config = dict(
    head_dim=64,
    norm_place='pre',
    norm_eps=1e-06,
    rope_theta=404000.0,
    attn_scale=0.125,
    bias='none',
    beta1=0.95,
    final_lr_fraction=0.0,
    doc_mask=False,
    train_tokens=650500000,
    max_steps=4963,
)
Each number is 128 + 32 x the weight over its row's rms, rounded and kept within 0 to 255. Layers, rows and columns count from 0. Numbers have three digits each. The size before them is the row's rms in percent of the matrix's.

# up: layer 6 MLP up, 2048x512, rms 0.0414, rows 1202-1301, columns 384-447
# down: layer 6 MLP down (transposed), 2048x512, rms 0.0371, rows 1202-1301, columns 384-447
up1202 106:127112160132146147135063130132108162117162149129105091115097118099122173120105117124059091117151116090165101146098108113097145128100114115139080175089121146105030130154174142124144119141146121
down1202 108:122094119099128117061139144110066157102190088123165098073128099091142092096123118162081122144122159142118190105065109102127107123145076104103132130196168132156111150143097155080113120100159089
up1203 083:114110086139074161153181131142117133101122164163105075111099108151099129104137123139137091109121125116133136175109139142102142149138114105112097118116139098075111141150120107084152144147155123
down1203 080:111092154131145121090071093133172133070108116132109153136144140218201101149142090127157111091095121123114127143121044156074120121141101176194093178146110161111112203109154077079140140086128073
up1204 106:100159108103174148127081128151179165103169144076109092117136120103116133142182174111116143113177080152121099074113131194144149114169154078105133124200123141071143106133149094115181087128130103
down1204 104:139150123131093106101095094161133173171099120136177085133077121093175106162068179146111144100121155065131117136161130124136146095182115134101107187121157091116147116147093056108132121146084167
up1205 110:094135116094130190060104128127124143147156166145124192120157110128122111119107130132131148177168132169159156176046103183143122107068164112071114113161115156083183155094076073154143170123124107
down1205 111:132148099186174185169162172102146139133142124108140148089113167204135122100157114114088191161159152107178158098090093147140102172148134088187158151127102106121117117128109155122117113177146164
up1206 102:133142155128092129150109098112199071121069165133134081123188137091123148108065153140173052158140102089123115158148134140156057170142109116108128146142124165165133115109113113209176106105130094
down1206 099:162162126139145148114097071134088142163148144094151111138157120142122086111124129075100168117160118113108131181070128141091159116149154127130063170115177185086170128112155101152096060160110130
up1207 104:148145144075194089081140134155155150117131133123145069142200157104107155117097141151136111148145110127176167201137121146097110108067162100102099174128069175054105124165125099173198108165151139
down1207 103:134116135120144118081077163104123081127112168076112147093059136121166169150072131157067172141122122126112165092135122116113168060148136176138105097133120170115156113186134133102050098159124145
up1208 101:092153133116126112070094168092119151208078163131166143147130120111085104160130167112158134124143130123137122115128176108107167114122167121054139148189099131150129138134118142080108149131176110
down1208 102:162071150097140053108092117079125108152149058167163071149088125123093105143119095110058155134156107206153133096089149173112111174124104110117145143153160124137087127118114112141174116148102137
up1209 093:140115162092114157077122071079138111110132087118141141139077101108141122153144157067086086139167139138150212142182121156202145128088106169140162198125151164133072169190133068154146197152128125
down1209 090:104122116135124178137123115124156127135126075125119111130100136195126141150135142127075141137138123113103146159152138115168137146135149126195109134077124147124126145117128112125099096105122159
up1210 092:121224122169115099124130070067154155133090162102131108098144096106093128115145183115134168145140192104121134118051118103161099107094160097100075160147139118127132128123166128141122085152108109
down1210 093:132170117127176060139126172138136107120116131081127183139131090158111139139122121135117141085140142164090172103094148127129199122074173162170199159069138118070111121192120080123116129097216118
up1211 117:149179136109131139136136187122165132181126112114078215114168157102065143122183211090094077133126089101102117138122077165108109100140128096111148165136072209099101192215133165129128174131160087
down1211 114:110114097137127122116148154100148148143083184145126199230109110115105102096126180088177179167074076077152157153110101128117149192125104133134122098121055201129127171120160184072045071140119103
up1212 100:127157186109129125145166116137138137103079118130133169120073102112129103164134163092099176143127118157149141180139086154154058150109079164143132109090080156152135112162127147176141169155100070
down1212 098:133137151120115115095127140099127135101114125126161121164129152104164138130127111181131177139138135157107082121151111107126168144127135162112111083109138069077118199123099107098178079201206170
up1213 096:101115094114101156132112171125114112097131140077157117153181149104144061194094160081133153073132107168172092155098129183086101138086150158166105139149141116153126149136159097071165135102128117
down1213 099:154146069159146138143120134072115159112085126066130143078113129113119107130128065128126123055190084166148137099118149100103112085125124083137204088086099128059122123094098124110101108155121136
up1214 089:123066116123101138105093136147111171183099127110148107143128119083133122159127141125126096169128077086170123177115101120100128082070101141077107090085151126147104074144119131142111076142119098
down1214 094:165121078100064147177118134184121129156105123115164119143131127170124148070098117073161174125132129163109084144173158151155137132118173164185194142153088093130155177132118107168051154134137108
up1215 097:051111096097147152092124064077217106141129104084162139142107112109124123219155121114129099133141148098181210172103124115112106075144102139120118177125088161084135116116103177092170186117126151
down1215 096:151138051129141103128104136116138101136174125144146110190173111162109109113145207140147145142088121169101081143114143124146113134150159172076138155160107127116159126131161158082062120102110152
up1216 100:116166149113079089115128099131096158158101162122216119191142100113099102138137113125150122180170130169154195108125113097082100129156122118133115161106099127149155089194126129088137144174169067
down1216 102:104117120140193141171086133108089092090147127141141136166175092133133104119099144145067126145088133167051111134118150151170149093151191105139142111128112130117139123171077178111125134150132194
up1217 102:114129168128161188158143183116111184134085193122125178118149150100132153095147148156086124122121127180153068163080090091098129155225096077085123149172106208069074166164121125070175091109137120
down1217 103:128177121115107195136137117024114077093042102093135149141108174041143139133135121195062124147163099017119130153134133164116100134153202134136054170123152139136106142141158166117174110117136178
up1218 100:076141136100086202108134139113172124082149121125130119149113175090139144132203157077116130094129147153139114125082125150052154091116112140111090169125097138136172130146124090111163143126132098
down1218 098:114137102127083111103077099174137160168158121092087151056061163150125136071182138143126123134111130124119161196181194137126159141035184156158150123141114146120104132125089104124144105133107116
up1219 099:124123114101117225141177160112141169073117149154171117145127123098147118120171202121049102121113128125119115132104091112171088139195125094080145121129145173134163099141123164138090133119153109
down1219 100:142126120195163119150100169124076131112204152104082164156113146100124129097158120156115152102123138076110108100104105140126106134076178132150145096148117114100127105153095080133145144099114175
up1220 097:164124119089154138133126211113163134194103118122158186123131112090106106172130147145134182165073162096141160130143122065101120063176114082096120147098071163150128119154105182169120129155110126
down1220 094:188109090140069155128118098067123080128107119145128138127168153132093139092115092150129173135201120105178158182129083134102155055096134105151114094162107101191125141142129143096121145122104122
up1221 095:074116118018125128113171120121140137144134182134127109138098096105089094170138118124105133100131165137112104120112120129088106095098151118098141107143073137160125101167093176139111232111139152
down1221 095:168133120108163146125137101131132165157191173130141082110102144151095181128129119148141094149171127059229128135130057100074113129137110100117140158096105168197082087104105073136072192073127151
up1222 092:145102086126172136134070133162119132135144102128120127143109111102119063136118141108146088156105068092163129061132102103084134109107198144091113176187141141109099093092088127188105177142227129
down1222 095:127123087117076147102129089066097077052139119212162086121151164124140129151109109127151189116160117137131105101128128121148106102099145076111134099125161110154167157139112140132168140144217161
up1223 104:129134172126145054115148158158141179102109122136116087153128140105078174151162200110147090169103124112088124092116096105108080108069161106069094163148138198127131101144109165089171153127135156
down1223 109:145161132108109147107138103163128149121164080134113148082208166110165078151145197146071075148133126134109150102109133136139076120165077093105150150112125207119155158135098107130182086144087110
up1224 107:111072125127132103138107127104117137146151177146130153215133115090118095179093131109205156141120128105094129113131151114172055095197121125135103143155094140092100132114157104116112198167118096
down1224 105:152115186112092150096119091165116090111085062193151084150098110110181099090111130116157120141149141139145174139124148155121090071152140095153122108122171116119141136152163100141194116149152123
up1225 099:083096107132133141115108086136119141155079184142141110125130121135089122150124132141143121167100184170187113082161095117120160093073156124110115136119115122103122130097144119115129148112144139
down1225 100:148051077155119146108106127122147150092105150132082183178159159145048178140142197134189148175101142076140101137155126179168101121122092108177165123143129111114139181100115113137144127158123145
up1226 107:077075119127087125105141166123125148145134169138118119189142143093044158141068155124179116123172130136184131153144150153149103081131176122138143131171117080137115145152122136117138153150109138
down1226 108:130159107140099128085123043118129187093074143123153095095133100103122128093133098046163141139168139134099148174121085079138130165141137175139151178149164162131145118085147091142113129138071141
up1227 102:112151149108111129105107108131128104107140116151061131169147141104146126133099166095128167160164144121175127138145103131126102083113164102104132156120106128119114130121131118085138061149132155
down1227 102:109105118186142138153099127135117096173138131133073125070065081206215168098127209074101085088197178122135119130189141154125163143120138155127125099118130124170132111117115114115154171053115110
up1228 097:105105173162124103118097147141188097153103191080091121128163160099100111170176143117122125097070138093187102105086114094103119109169087118122126109196157138130114171140116138144103143150195113
down1228 097:140106124083152141153124067092138154134132050125124128114177098110112130162162080135130173078127098110175126093125087150098095151171137114099160093081114145154138085128132098181075141196129135
up1229 091:129105109101169128134140103119146090132122114130057139153112132115090061139076155130120110168124099126172105091123047073164139040161128098064104182161119120156062103118069115099153137133163124
down1229 087:159137096120136143072177091153109128117118063174125155153161148183157182127060077165135098159123007155111102156100181120132108127168115043124134092150121107114129126123083179122143143130128198
up1230 101:109129138130116173089167164061073122088116185148102079125145141072141059121172146122103130161101082136183095143120108109098139122169152115060132101093052173168159124165083113152142177116155091
down1230 100:131149133159180190145121111105111151075138148173222192144127123104138125105141058120131140127143138139170189140081157098149152072035135113140130109140143145131143104123129134155141123143142109
up1231 109:100154120172170126112120098133152083143146114154088128109151153098136118158091165093130137150118153132175093122093110137145134052161109091137108140151108164193143075088151121142149135111107120
down1231 111:162142146124128102196125099096138061093114073126121101132124141105115167134136112094175157113145135157180091069125128051144200157129115156164195089167145133131082135123084088095122118117127174
up1232 092:083130155132154133088116178102155091155147128077131133187120114131134180086173107127120157133194130163145123150098123115095106091132147130119113160157137120128155045185160122130091142162147128
down1232 084:178124107138131077133105130149135160115156187153096090130073127224128083158199085188124158115147107140125127092112153130055088148132147117192176133166106081084155107150129167152106149126123121
up1233 096:075139150081141124064155142079100133146090148168081131107178135129129113127065175116120093118113082118105169176139131123081165106110133140054145139194144112108118105146164090135154165134125102
down1233 095:211081118156135117081169093103153131128153124127104179134116111111150098110127062186182124088106127105135142129071156068163132089158098159158159125199125132075103130152162188126135064107185119
up1234 104:112103135117133148093112100113135115176143129126112118092134079116138118127114140113139153136159188091102145123120079105121132109117132119126087142176153096127130067166113173108144104157147135
down1234 104:159187142102214085083150111105135159162170150107101101102125158073144109065131104113100110154140122090159175132122103159083161076108145145130109046129106111175173230133096178117126125092082083
up1235 104:128164106138165139164150135145181115128134108144101147138091154131116079144124131095077149119167162120174147148152077176139182089156152151083116187113100139136086110077104187130124114138146148
down1235 102:119143105077104155081159170137175110092098089108120108115205128163144090110183099124083113104084146055111109099083083095137161154146123095123144130142111108149179181111133157152150089212134066
up1236 103:176112139071100134136112104123092165120111165080151196138117163115116145164157109120114129118131158118167112061124130136042109123089112112140063108124142172112124159167092098097152157211157155
down1236 104:151150143111114145135091111056162068104076154114157136097098084158136101159127135174081135178127110118132160139155117119094151177163151123136126165150176163170126110091173132161065165100157146
up1237 123:113147097136124177122129166096163132046149093085169101118144090087129151197179141159098130125105129142139024113124073179113117129141136153091079115197097167093172091095146110116151177137156125
down1237 121:167113111145155092135150109092122137145182112118132099169185133109087116115106132132114135076140134154140134149075063120137093076137157147121150122122155145169148161148120144096129093093119082
up1238 103:151115112142104166119061146121180070150188156139135193162160104122105157130097146085082061115178092096106112128124099134175184100174127108104185122223087126165101156089109117108163116181097165
down1238 105:174137093146127156148135166062136100148149098094114115133104117137144106120169138132124105111112117157156142093166141096120067086116134153185124139138112161084142070129162076147148202083116163
up1239 103:142137107123142176112128144086173134172123171157124143101085122097081132113080146150155126111116142134111145178098126174127132117137058144144094100146124144136081115097104102104207141176136147
down1239 102:097122157108129146123155129110071153159154152111138163085075133142168132097093159086126136135184141019110168108102136117100120175128162139181237181107120120153146204122183183174131098071162107
up1240 100:146204141137101171138210141113128106142101132141133197137149106126149116142115123131160120112117148163133096135095078118167108175085061145096075179177106157079072097191147152123201123135153096
down1240 099:135092077094164135097133198182151093091188096165109131090183154177139129094077111135152116120135010131152125171080097113120129111123120114122120076100143147213148118144148150100117091130108106
up1241 100:096132123153187128141098116115159106169090149106119106160085141106134083129122157064183129134060071104156129139132103108168098086092060110140062094151109134075144070136038086104175193145201135
down1241 098:179072138148107122139131130156102126098150102168111172139123130103147183086069103102212137151169118115109141193112111087134131114096117071123132163145137121083142144109117186111149125098203094
up1242 096:084165140129130140133134130091127178111144134078108079136137114113081138188153114107205187087085101092134153113134141135095158071147126123151148128068106112121111063117115140131113144131126088
down1242 096:037203149183211121166102108132119121118127152200095183146106141154113124193150136142144152094137109122116166134114156141094105115066090140145121153095103143106145143105082141111093107141104116
up1243 109:064177152079095123062068075128060163111152146102061092110176133110104133153137154112140166138137128164194090100119128074099144080151125158128116133180137178117189127139149121107175201114104081
down1243 105:134099113126094113111088098145134145117160179005092103115113108116116119128126112141103111161099133175110143160168130162049192156067176128110091140131109129099055151119094124194083164109141169
up1244 097:124125099154157128116094131100148140202110134118089137137182159111145129150094167109134114163108099046137161119116107128156072141111072178101106130093145120118064109134095178148159141154190073
down1244 099:085143100108205123167170107186108135119099126112132101137137064149115103155177174070131185126030163107162136107101107140152142187139122090152138149125152129126132194091101180116115107081148137
up1245 105:134119158141154095078142118113132080076105121145108151126091103103101075122071152123086131176182126173134070155070086183121164115161107165104115164071114116120080081174110127160098186166099094
down1245 103:151147126136168144195109137094099163104112136093099152148187189084092110140059086154114068149095096118147207135160102078148137130179130123111117148103161096112097108132132142105206129162176147
up1246 110:148126127163087123095140075110147148144142143077186114157135097089158154209123129099130143135117104149127127124153122113132098151162088136115056143119101186097052155144139099101138106147140134
down1246 110:102155072092157116074131126171106063148187134077145129163204147067179081104182145150120103075101151182144142154116143092151126155133088145132137107048118135164122145138121142104142158159110137
up1247 092:068143135117154158135134145040169128149109139163127125092182095110094129102114159094096123094150178151137129133119144154094174119057058166130100127140171140119109069091137113126175133114156113
down1247 095:156128131104194156127099108167094050100103103145182173084115119123111083140118109113123041121143102088127089101099092077101085076129172155135106162144120121158110114137167106103150123129160077
up1248 107:118132231090179165154127102103127155119111158149175129154144113101109149072121112129094060106140179087177104143134125173129107151120123109085116100168114151135061126102117093107192160156126086
down1248 105:118114121171125092114123117127173182170093116100197133136093058124153094165166079149152071107121136155118116142135122107188145133186130152169120100124149159120119193109144161134115138112096182
up1249 096:092160178145103153098174066070093101102059157113107136166106106122135111131159219109121195134148157124131143187102103132115161074089162063140111126123109159112149137110091173065157234133139114
down1249 096:117095121162114142079059119082088185112075080079118158167132152052148108149150123144162126138108080100153151121083131150094136127132154111235114115108119144110093128160121151177114121171157122
up1250 103:134092131117135116100073131102133161146096114195122108205195135076038126181131114113191100118167090115176109099134132123072208145172137120118099124144127151098174185181062102104152160105120120
down1250 107:113120113117107107082136076124114140133140149160170093174108125084184130102123118128103165077118118150157195113092103132166133192114110114121153097156114124144129144137115127183139157076119129
up1251 096:102090134109107110102109070167182137088145162072070162103139104118140166141178110139075114143135161115111088164143011150115144164157154157136126107112079166118102140140143122160172145136159094
down1251 096:120131105160127136066097142111100098057128134092138139107084170160147154140132115130104149115093144141086136130123095161161107118067225154093187166178166134166175161150083170123150151048120174
up1252 085:125134102121143093140073121147126106104119107121101130138137107114040116127097142122191157153123146140164123155138046122114125162131146130117098097102167153054019124112103150120112130178156100
down1252 091:161110167138139126140142145122121113074126096113135158105143151227147136081082098136063141132214124118161187126167178208131166100111086107153172090092164113100151128127101147109094092128147138
up1253 103:136136067082183120105058168128171122114145138087165122163125137096131104185201170128138114149143103110169130120131131159106044163132134148107129106126113121132157118122131113137141120146113088
down1253 105:142076147073135147107122149154177229139106141119152104130097120136123185093156104095118166082159138154138097152114112168096132153091166113157112107105108070155091092098033127142127175078122077
up1254 101:109098130131120134168073093113133117180122137177136131150111141111092155185099127131117075178112126120130142111130093174114141112119123091111138184117064199093141127148113159087153181090233100
down1254 104:078170142174084137018137121120110098142061116156161164147100095108093124110133150128097145147138091151135146156118107075157179134109168174164134124111146103126170129121174063117095129113080139
up1255 118:124104119142055197108196087138156138152114121086140193158134114105049093098143144130084109112105146110228125084123127101150125114071076144175097190158081154101167104147189133079129086115149107
down1255 120:107097147136148112109073132135091158131116117139092108182130161048164082092124156122162088177130128053180114078177085142129138083101145148109154110152097125100166189121090091135143057121146123
up1256 094:118147106098139181165139152080121153087125164052089154131146114123118096170140159114115158144120177121099121134177111144177095057128124121100138155176114119098137103157124146154175148145155109
down1256 092:132123146165142064107117158107116103163131094119110154107144134238166132122091076153101128080135157095192096067120118126147115135135139093156139131155083129109115125112130193183094148152105122
up1257 092:085132138116127174140159079124174098146140170169114094117115177104108088148162128089128123215139097160111151128117149155108088168155100065104156173090132189090141163158142165092152099159194088
down1257 103:108148140118120141094200066171187124068094095101083077191107122142124110104143104138152063074097103096082151104080127121132140095082113115102200103154158157067177119098124140121117160136161123
up1258 102:126149111081152125168150130166213121146152163063105140174164123099076142113149127144064081103124129062167104075135130108120147105120138116068164177191093095122129163168066075143098129194169077
down1258 106:133103162135186092135122123124124173103140089129117134089173085149159104133182128153138112146138085115135159097140130154123161093076115099097147154148097156083122164098119108185129144125099083
up1259 105:138110172060121121134078209159125122138074136157102133135183079081169123148099098093084072098098175124124089055111132134060161122167160121122120139083107150094179153168095105085151127126113103
down1259 105:161121116158143144124104112129128111054160119170130100120086121109106115134131154071111065095174152164141145145092071142144122076136187130161134131143142094099154138143159107166103127067082124
up1260 091:078180099144164086113122140124140112121155158136155151164084128123128110148059191140118088146154101135199143122108083113169139117133047125092148140136146135128197152170117147196150114147128106
down1260 096:125196092147093068192112087117136141144121125146136102167113145146133139111132138183164188203072164101146083136139137158109123098137150124057114121122086171144143113147145078148105105124139082
up1261 106:110120089077111170146132101165198099119128145153160136125161167110113079186132142120146101073129110108163142122130107188122114144117120119111148156137120250096170133105150117126156150128100145
down1261 107:178125175155119169094115097137152135085108137156134072156121131052149166117078106162179219125121053167133113120095138109179136150132133117076121102101133153102119132118141162107098075134119139
up1262 091:118151102093107075110083092136160169160102138162067156201128111102120103114046184136136105092090185121111142122150105107120133105105138134097096164131115099144121124113088066122128148172147118
down1262 091:147158113157176123150110117180145163085173142138125151185150130145157173170146118116072162158162163178167049173153119122161112152080145151165179104073113086192130121121126115099113117111121120
up1263 095:149160211108102124148088139142139072063168155093088163095059116114095090115160125106095083150102134163137123073127111104063074122101152104134115175225106101135157144147152144111116132155131113
down1263 095:143107158153093167140081178147143185132143130167084093139097092122109115075144094140098105109127132088142166179088109116167108165111180144168057119184098169125141154134182208173143167161110108
up1264 101:137127164131210144105093160140139106094095170056115095116151095089104103099149147117131124067077111095186131144152113130127139088073118176134090082152141163126115053116183108095150112138177115
down1264 103:162105211124133047092154114079126134165062072120125086145157205117114140152142107110100112141097104162110095130097128156109072107090098112077114109120127113140141153137081133075138141096148157
up1265 097:104169139096183130149107127115131072112149139078147118110162086120140091194139172130158132116155153108163209177105121156063143129110188057096130124191119134093132138123140121047112088189182134
down1265 097:177130114144216102092069115137077195116109102184119144110117187122121103133179133151155180103122154123130100139085140112118190129074164135141102099082084147086156176125093165198162139098112108
up1266 114:103141192151107121133102119085089178151088089143116109177089099098156121143141153103169166113214099143170165124129106116163178157136141116145069167095094120132117136133106152129127152126153077
down1266 112:127154134162151125137133125181150105122118156142123080179131101098170167202140152150093202137134150140126130125140170135142125193137094118094169149138082112140134147168072182136152098105125199
up1267 079:118166092117122102121183093140113120111113132120104166142136041114105094113095117126144130153134134094140060096093123119157137067149123072120157194120097111153126087146121107110155121167150107
down1267 088:141122093200125072105152088095128194176175130189147141147114120215090184093131144133125092122144120164110128086103190134117151142160106102126148127111150179109146115119145123084112155130122151
up1268 097:148177118115139166141174157090141140099143222097185161123080109113094109166126155166098134113103175182097114111106104082137182085154113202121104066156071178124147140167152140109117167120207102
down1268 097:187152065145113146121124085180125088112154181090144116104078151166141169126132137120104145097137162152086163073122113161133165061171104162139168170093100140120136117104173109161143126179115092
up1269 103:144162127119129105135193112084139161187149095108086197232140169101109081162123114146163106024106161120144092141125109079157078090145110143130070146097090150098120126133180122157157134130085066
down1269 107:092055104163175126214123102145093088155097145107106064158108178080125162107182153152152123116123151114108115171129196153117163136155104103142194109144095127150152153168152112146110091063163088
up1270 106:130145126137158122136066167119152123135134166095098174134159164082157156163107129109153099129164142155116090075127154130155138100149114201115145121147100113099164143139163115123144120157108126
down1270 104:124116067087130065084138149115132112134052091063129102110133159087102118123177133138152163161101085105137124127128190156148087147145102197092086089149104060140126138086112117176090101170110152
up1271 107:057156107089135126130096139129121165108109095089066108147096127105106136137208152105101118149090109137168133083139107135117125124105071132134103104114068142170187141147161100079127136120136137
down1271 106:107165170161178142203168170061097158135116098159145101147066126140145115096120150103100105184080112129148174150115088089137113178165133112113144197090116107150110105149150117101141123153072081
up1272 105:057147166128069118049070117141167138124148156095119167126167136118118105090094140090115114111146068121148117093156130138128165096201162063102062099167090206101086141099112151112186181114149092
down1272 104:166113144166096149134172122137074155188134129084200119078086117037155115131072114095184151117051088120123168123103151112113127115105148098140132106145115109164102163133102175117128151145058152
up1273 094:142129159160153129124156195131146119123087141074118148156064133074052083142114126165151185133136105152078123073117162135130104117138142156100148146150160109152131115226119167183184091156127104
down1273 096:117128094158126171103077073132120135123139135115107200100112134110095176141113133188150095123139122084103159208113105166158094139143137117163165099137170072107168128126111153121157114192141083
up1274 097:085144175062157125101069081109169049133092163142072143108118155091141100152142137131135106103131187083145129109116114100092174053094113120064106143176143203121149110068169106080136168117130174
down1274 102:108159144186126130102137142124144131086140152125140070138064134104157195105137047094170145143113073116109143145127094151137155103084124097123109068125136181140095087129109181051132163143171156
up1275 101:108149118151154118103119119179177084156166137135146194143144137097092123151138186113123095141134147129178191159126122142157080128140050100144094097187122147101080200144140094111159198153110093
down1275 096:123097116135135091150157120073123117210135121089165143128093089128165148030100130138111194149117132139099105093136058162086150118103109132169156153106108104141191165112073090157166080207153116
up1276 098:119177087093140119043063098114160164119154157122098126160138109122155121171127102080170108134191111092145115128125135182086191097136139238135138081087150119148108119184113200079101139155110140
down1276 096:123125152071138179153106106104135153142138166143086163176166179127123107132147126137138204075141166086180137097108128162177136062085077154103136149089107134130123158102122153127172116122134127
up1277 095:123195089105123167111064126156120127138134121134135110093175157125095069181098164139146109129095144152130146131091138159183112030187090087099131091207102109103099151112132122180143133146159109
down1277 095:147115157191115115173107096112083089122166137212080190063120133107073184126084151154099119144142137112103151121122145078137150123082136178127116104150114092050162096073159165139079172087126153
up1278 102:118125102107119170112153105127099180124106129113132160142129081121080070141117121078134094088155095073210162100119127127125141150108107090101129100163124154114178111147111119144136128128150145
down1278 101:143101146158102172114129149087164152160127164113037102120129156134141141102123117126167122138118110161101118155127140139110137106105147156132060155113100078167117136117107099109140113174086157
up1279 103:110173112113149142130159114095146134139157134169099107129148106101151152162160107133139108120119099156153143071095090127148133107120147143154113165122164151126107176134152122210178160133200067
down1279 103:143183092095234089186159143136171141133105086116131106157047119116154149093096114148130138134098069199085152086093124118104162155132159161125108159079181136116077148174117129042150088130155086
up1280 104:103192103118081134155110142119122198166090143086117173127065181104068087084170161125133106184124122084178108120112113072103135098165147126093095101115113189124140086108129149178159103101111134
down1280 104:144180110146124062169168150151150140165149167070147112214121171154192072114121167119129122130101125071143082197036123151138128136177093116151190140090128118153168127146155125113102087099106110
up1281 101:047121133105091141155113097115137135101155102121133087142165086139048090130091134169174120137148121137176170120114115158175116132094167089118113140137137120149062170153142086116172167136143124
down1281 103:134138164128186119124135088103153161119099100092131097069145149155123122133168145166126139109107109157145157105141135092138139151106146160112097160123134113147161109082115148142132129068173121
up1282 106:156124108138130109117130106126134132106070122062078111124076075107108130193131148086105141129134113109111156154138131154143066126152133153140108196104081152139125138136097096158160154140141126
down1282 106:143095135166089116163087158156083098068130100131130140127114159130124137164188090133169156167092122120108155117119146139123100142163096181114122138090157133113133144136141159138104113128152126
up1283 100:116131122076113153145177121093162119151144126080119183102139113112084071147123162105183134100143118152120166162163138081107147087146078079152063170141127149109129127072157143126115125179134135
down1283 104:165115139165118147156122074104165034086148122110134138148132115114165173082154093099088180123175093116116181122085178143146162110148139121118101154131120141132129157138144117099126121100138100
up1284 102:083104100041151136127142150148158154160112154108081147163172167118122087152113155097193123114091148172128132161148150151121164075086116103150123103146110167067167143128100108097164161151145102
down1284 108:123145089164184114166158152134127173086155126098142141211161141105132055077070152123060122151115134100119139115138138116110134098108066123136183122113157162107170101111096103122149120076131141
up1285 083:100102088081124127095177119099128171132092098155096164105094128111123126148115121116116165146128133121143128153133144095087173098107170131131078096103116116067154077129080126116099100095132088
down1285 083:126090131121116098098132135147094085163136132125150149071184151251119133145146096169143108151102089195093093156108140152131103140177144167100166132188166137217098126124119192130170109094172122
up1286 101:098190172049121127123120082128143090121061099146083112096111142087110077119165152136100122150099138107137119132123147138140126116128120130059063167164151127110117145080114123153177103145110070
down1286 103:086127116128128188138123151079122108136156116053108143142104135154170112112130089097091117099167131137138118160131140087136076150132117105169174059108106148164104145129114094129094154121104114
up1287 093:105141132202133126082124118090145139174146079114129078157145085088062089120135086126153170154138116139175071045140112113177108172153146131028096180075192200153122145106085170136127131118150102
down1287 095:151142179149123118112099124105185105116152058133141145130133138163107139180094114143183121154136171130148140133104120128159092187101093154113145168112138051101118147148104179179124126084098112
up1288 091:117125136117195177158083141123120139109140158079152135096135174107116151142119173109123146139125132113150085077056162192131114154120142121105125123164107134138073153084094122075105177094128119
down1288 094:182125091140069148154097205131140109185145193116161146131149134122147170112100113149093122079066145159123130149118189103108142156130091151114135118122135118156151176165205161030055108100079138
up1289 104:100160122102156191120158164090164124121114152128158104151142069103134108160104164121131115123131139115148138154113111177165109152093148117077107181122196192147132158175150090048158103144143143
down1289 103:171114126099141186127131122140164129130144113139114085138106084054090102156088113121094086126151114136084171134079114125197154085042177137135137165188174147121099038137146123142059121084183122
up1290 091:122153174119168120072101127110114163133044119125135139130138118103105148171210146101150118147153126139106154107147081161143125185102105122097126105147119125135139085150130124113146168157114105
down1290 095:123180095076179082101101136099145123101183114059100146141087125092135180155129095185096118156163124119136178182104119107133134133127117123159121129149099100207111122162093111142125115144124105
up1291 107:131166177108169117125122074141093137088072149085143151182074116124130131132147109061137095200135142097150147094147115087128124120117095100091148137129109185109113074136108083084139146163140112
down1291 106:123095124113159157142171161095168122129110114094098167074127133171144087106107140116060145133103091129136119099064146126179107116101111153142144145159114128136169135089189132148071111113109145
up1292 088:094125110146225156137160171118191181128157132108062109118161110114123106131152197079143098168062092156112155173122089098141075061105083142119146180074123139174151134078094150101173113154169113
down1292 086:148092203175063127126123142097096114152181155080071177143114180243117080111064069156127103136094143152139107121141131139132172148149144158105072098196142128156139121140152120155099120064090133
up1293 107:106126086109135097111170108149101178120129142056134165170092177111111162146185135124150140159158157153150078115130130148070059163126082093170125120104134130125134174151088081083170125141104127
down1293 105:127127167143153136138158047147161112151167096092128103110200124151118098149127107127163154184138139142171094104134103146062090090132074116114124142142136156117085139140088117186138102127139110
up1294 103:108090105103128139108114135160137128151129120175163146111144125091102110112101174111117100063111118145112147096062088109121145137117132099123084132127135153103172108109146172090141141163152146
down1294 104:084099121127106127169201153163081128108149120092131162155151119145121171143160139121183141093095157183157170097119109138120090120177157076155089082116112109112190181155129140029117142135079143
up1295 092:056172140119110137105112168100162135150148178115180135146115124135149102151110170071105126127170146115168173102112055123113174133107161186153119098136106142111112079119104179173225120125107150
down1295 098:109143104202118136141138175155126149114155134137170093107137111158143107127115071119159139154131144077148128096137035135204153113118100153188153101168082104133165153177130108123207093130093110
up1296 091:132194123153126171075095118155109081144125153123069119123105137083113061190101130149131112114121169117110093154145105075172107113101133131105109206130102145104156158153132131133119091145143131
down1296 096:143076120117123186164154168079125123145123151135151135107137087169150092161153145105114157120104081109154092143131125114130095123168153082124120179093102136097110153141145112172134051082146176
up1297 105:141136093064146127152137128151113091177150080095098176112106108115157087099115123103172071134125145143140136119143118159155155124092098099123158156168137116050147137127092154114142185182207085
down1297 105:149129105117132170145146104060097110094137130103108128141112147103128143201133130116154115129134139126124094145164172131125117156124093159136113179106140112132150095113106125116164173086087119
up1298 098:135137128106133130092119162129092149139148103142144143171161115101161143173113106102127144155085081027108115107165108104114141114095089184082088134103147135095082119172071171178143134141151089
down1298 098:203159118112131144146089132131112105128121130107135075101137133097130145136113135128133120094118175149118149118134186098070094205179155185105120092067105088116110110108109073106066137101123118
up1299 116:112159193111124156095084145139172099156167106120096136197127159115099120125161165140145132115108104100132142109144110167102146153068129154092125147198094107140130130138115092049098189137159134
down1299 117:138163137126116098103079172109172137121192114166105143104181124158112136141153100100161121173105152254134143153146096079100150123130133179129109092167158148146121167155061138166087165152105109
up1300 103:107172102076120140073120099116117131130127110059091167201137083124094123107115183092153130139128151106057171078138123128105091139089119101134148115191111130143177103116086125108154168127128119
down1300 104:149061131173179159100132082105165132167198098121124146150114068148097065097172156216201111087147188098152140134152152126184121147100135142117141165070140159207146131123196188162105139125086124
up1301 086:123148164116091142106107123077120062121130112132169103082146159119117150149184111094114052119117135126132116146116103157134097114093071152091149140164117141124079084080160103169132181144150105
down1301 084:171126114166151183175120164187177143140117101160113169174141171209132078106126094103133179132130130168105067146107131097168134142100081118116164061186115117094121141157168158136057076100109147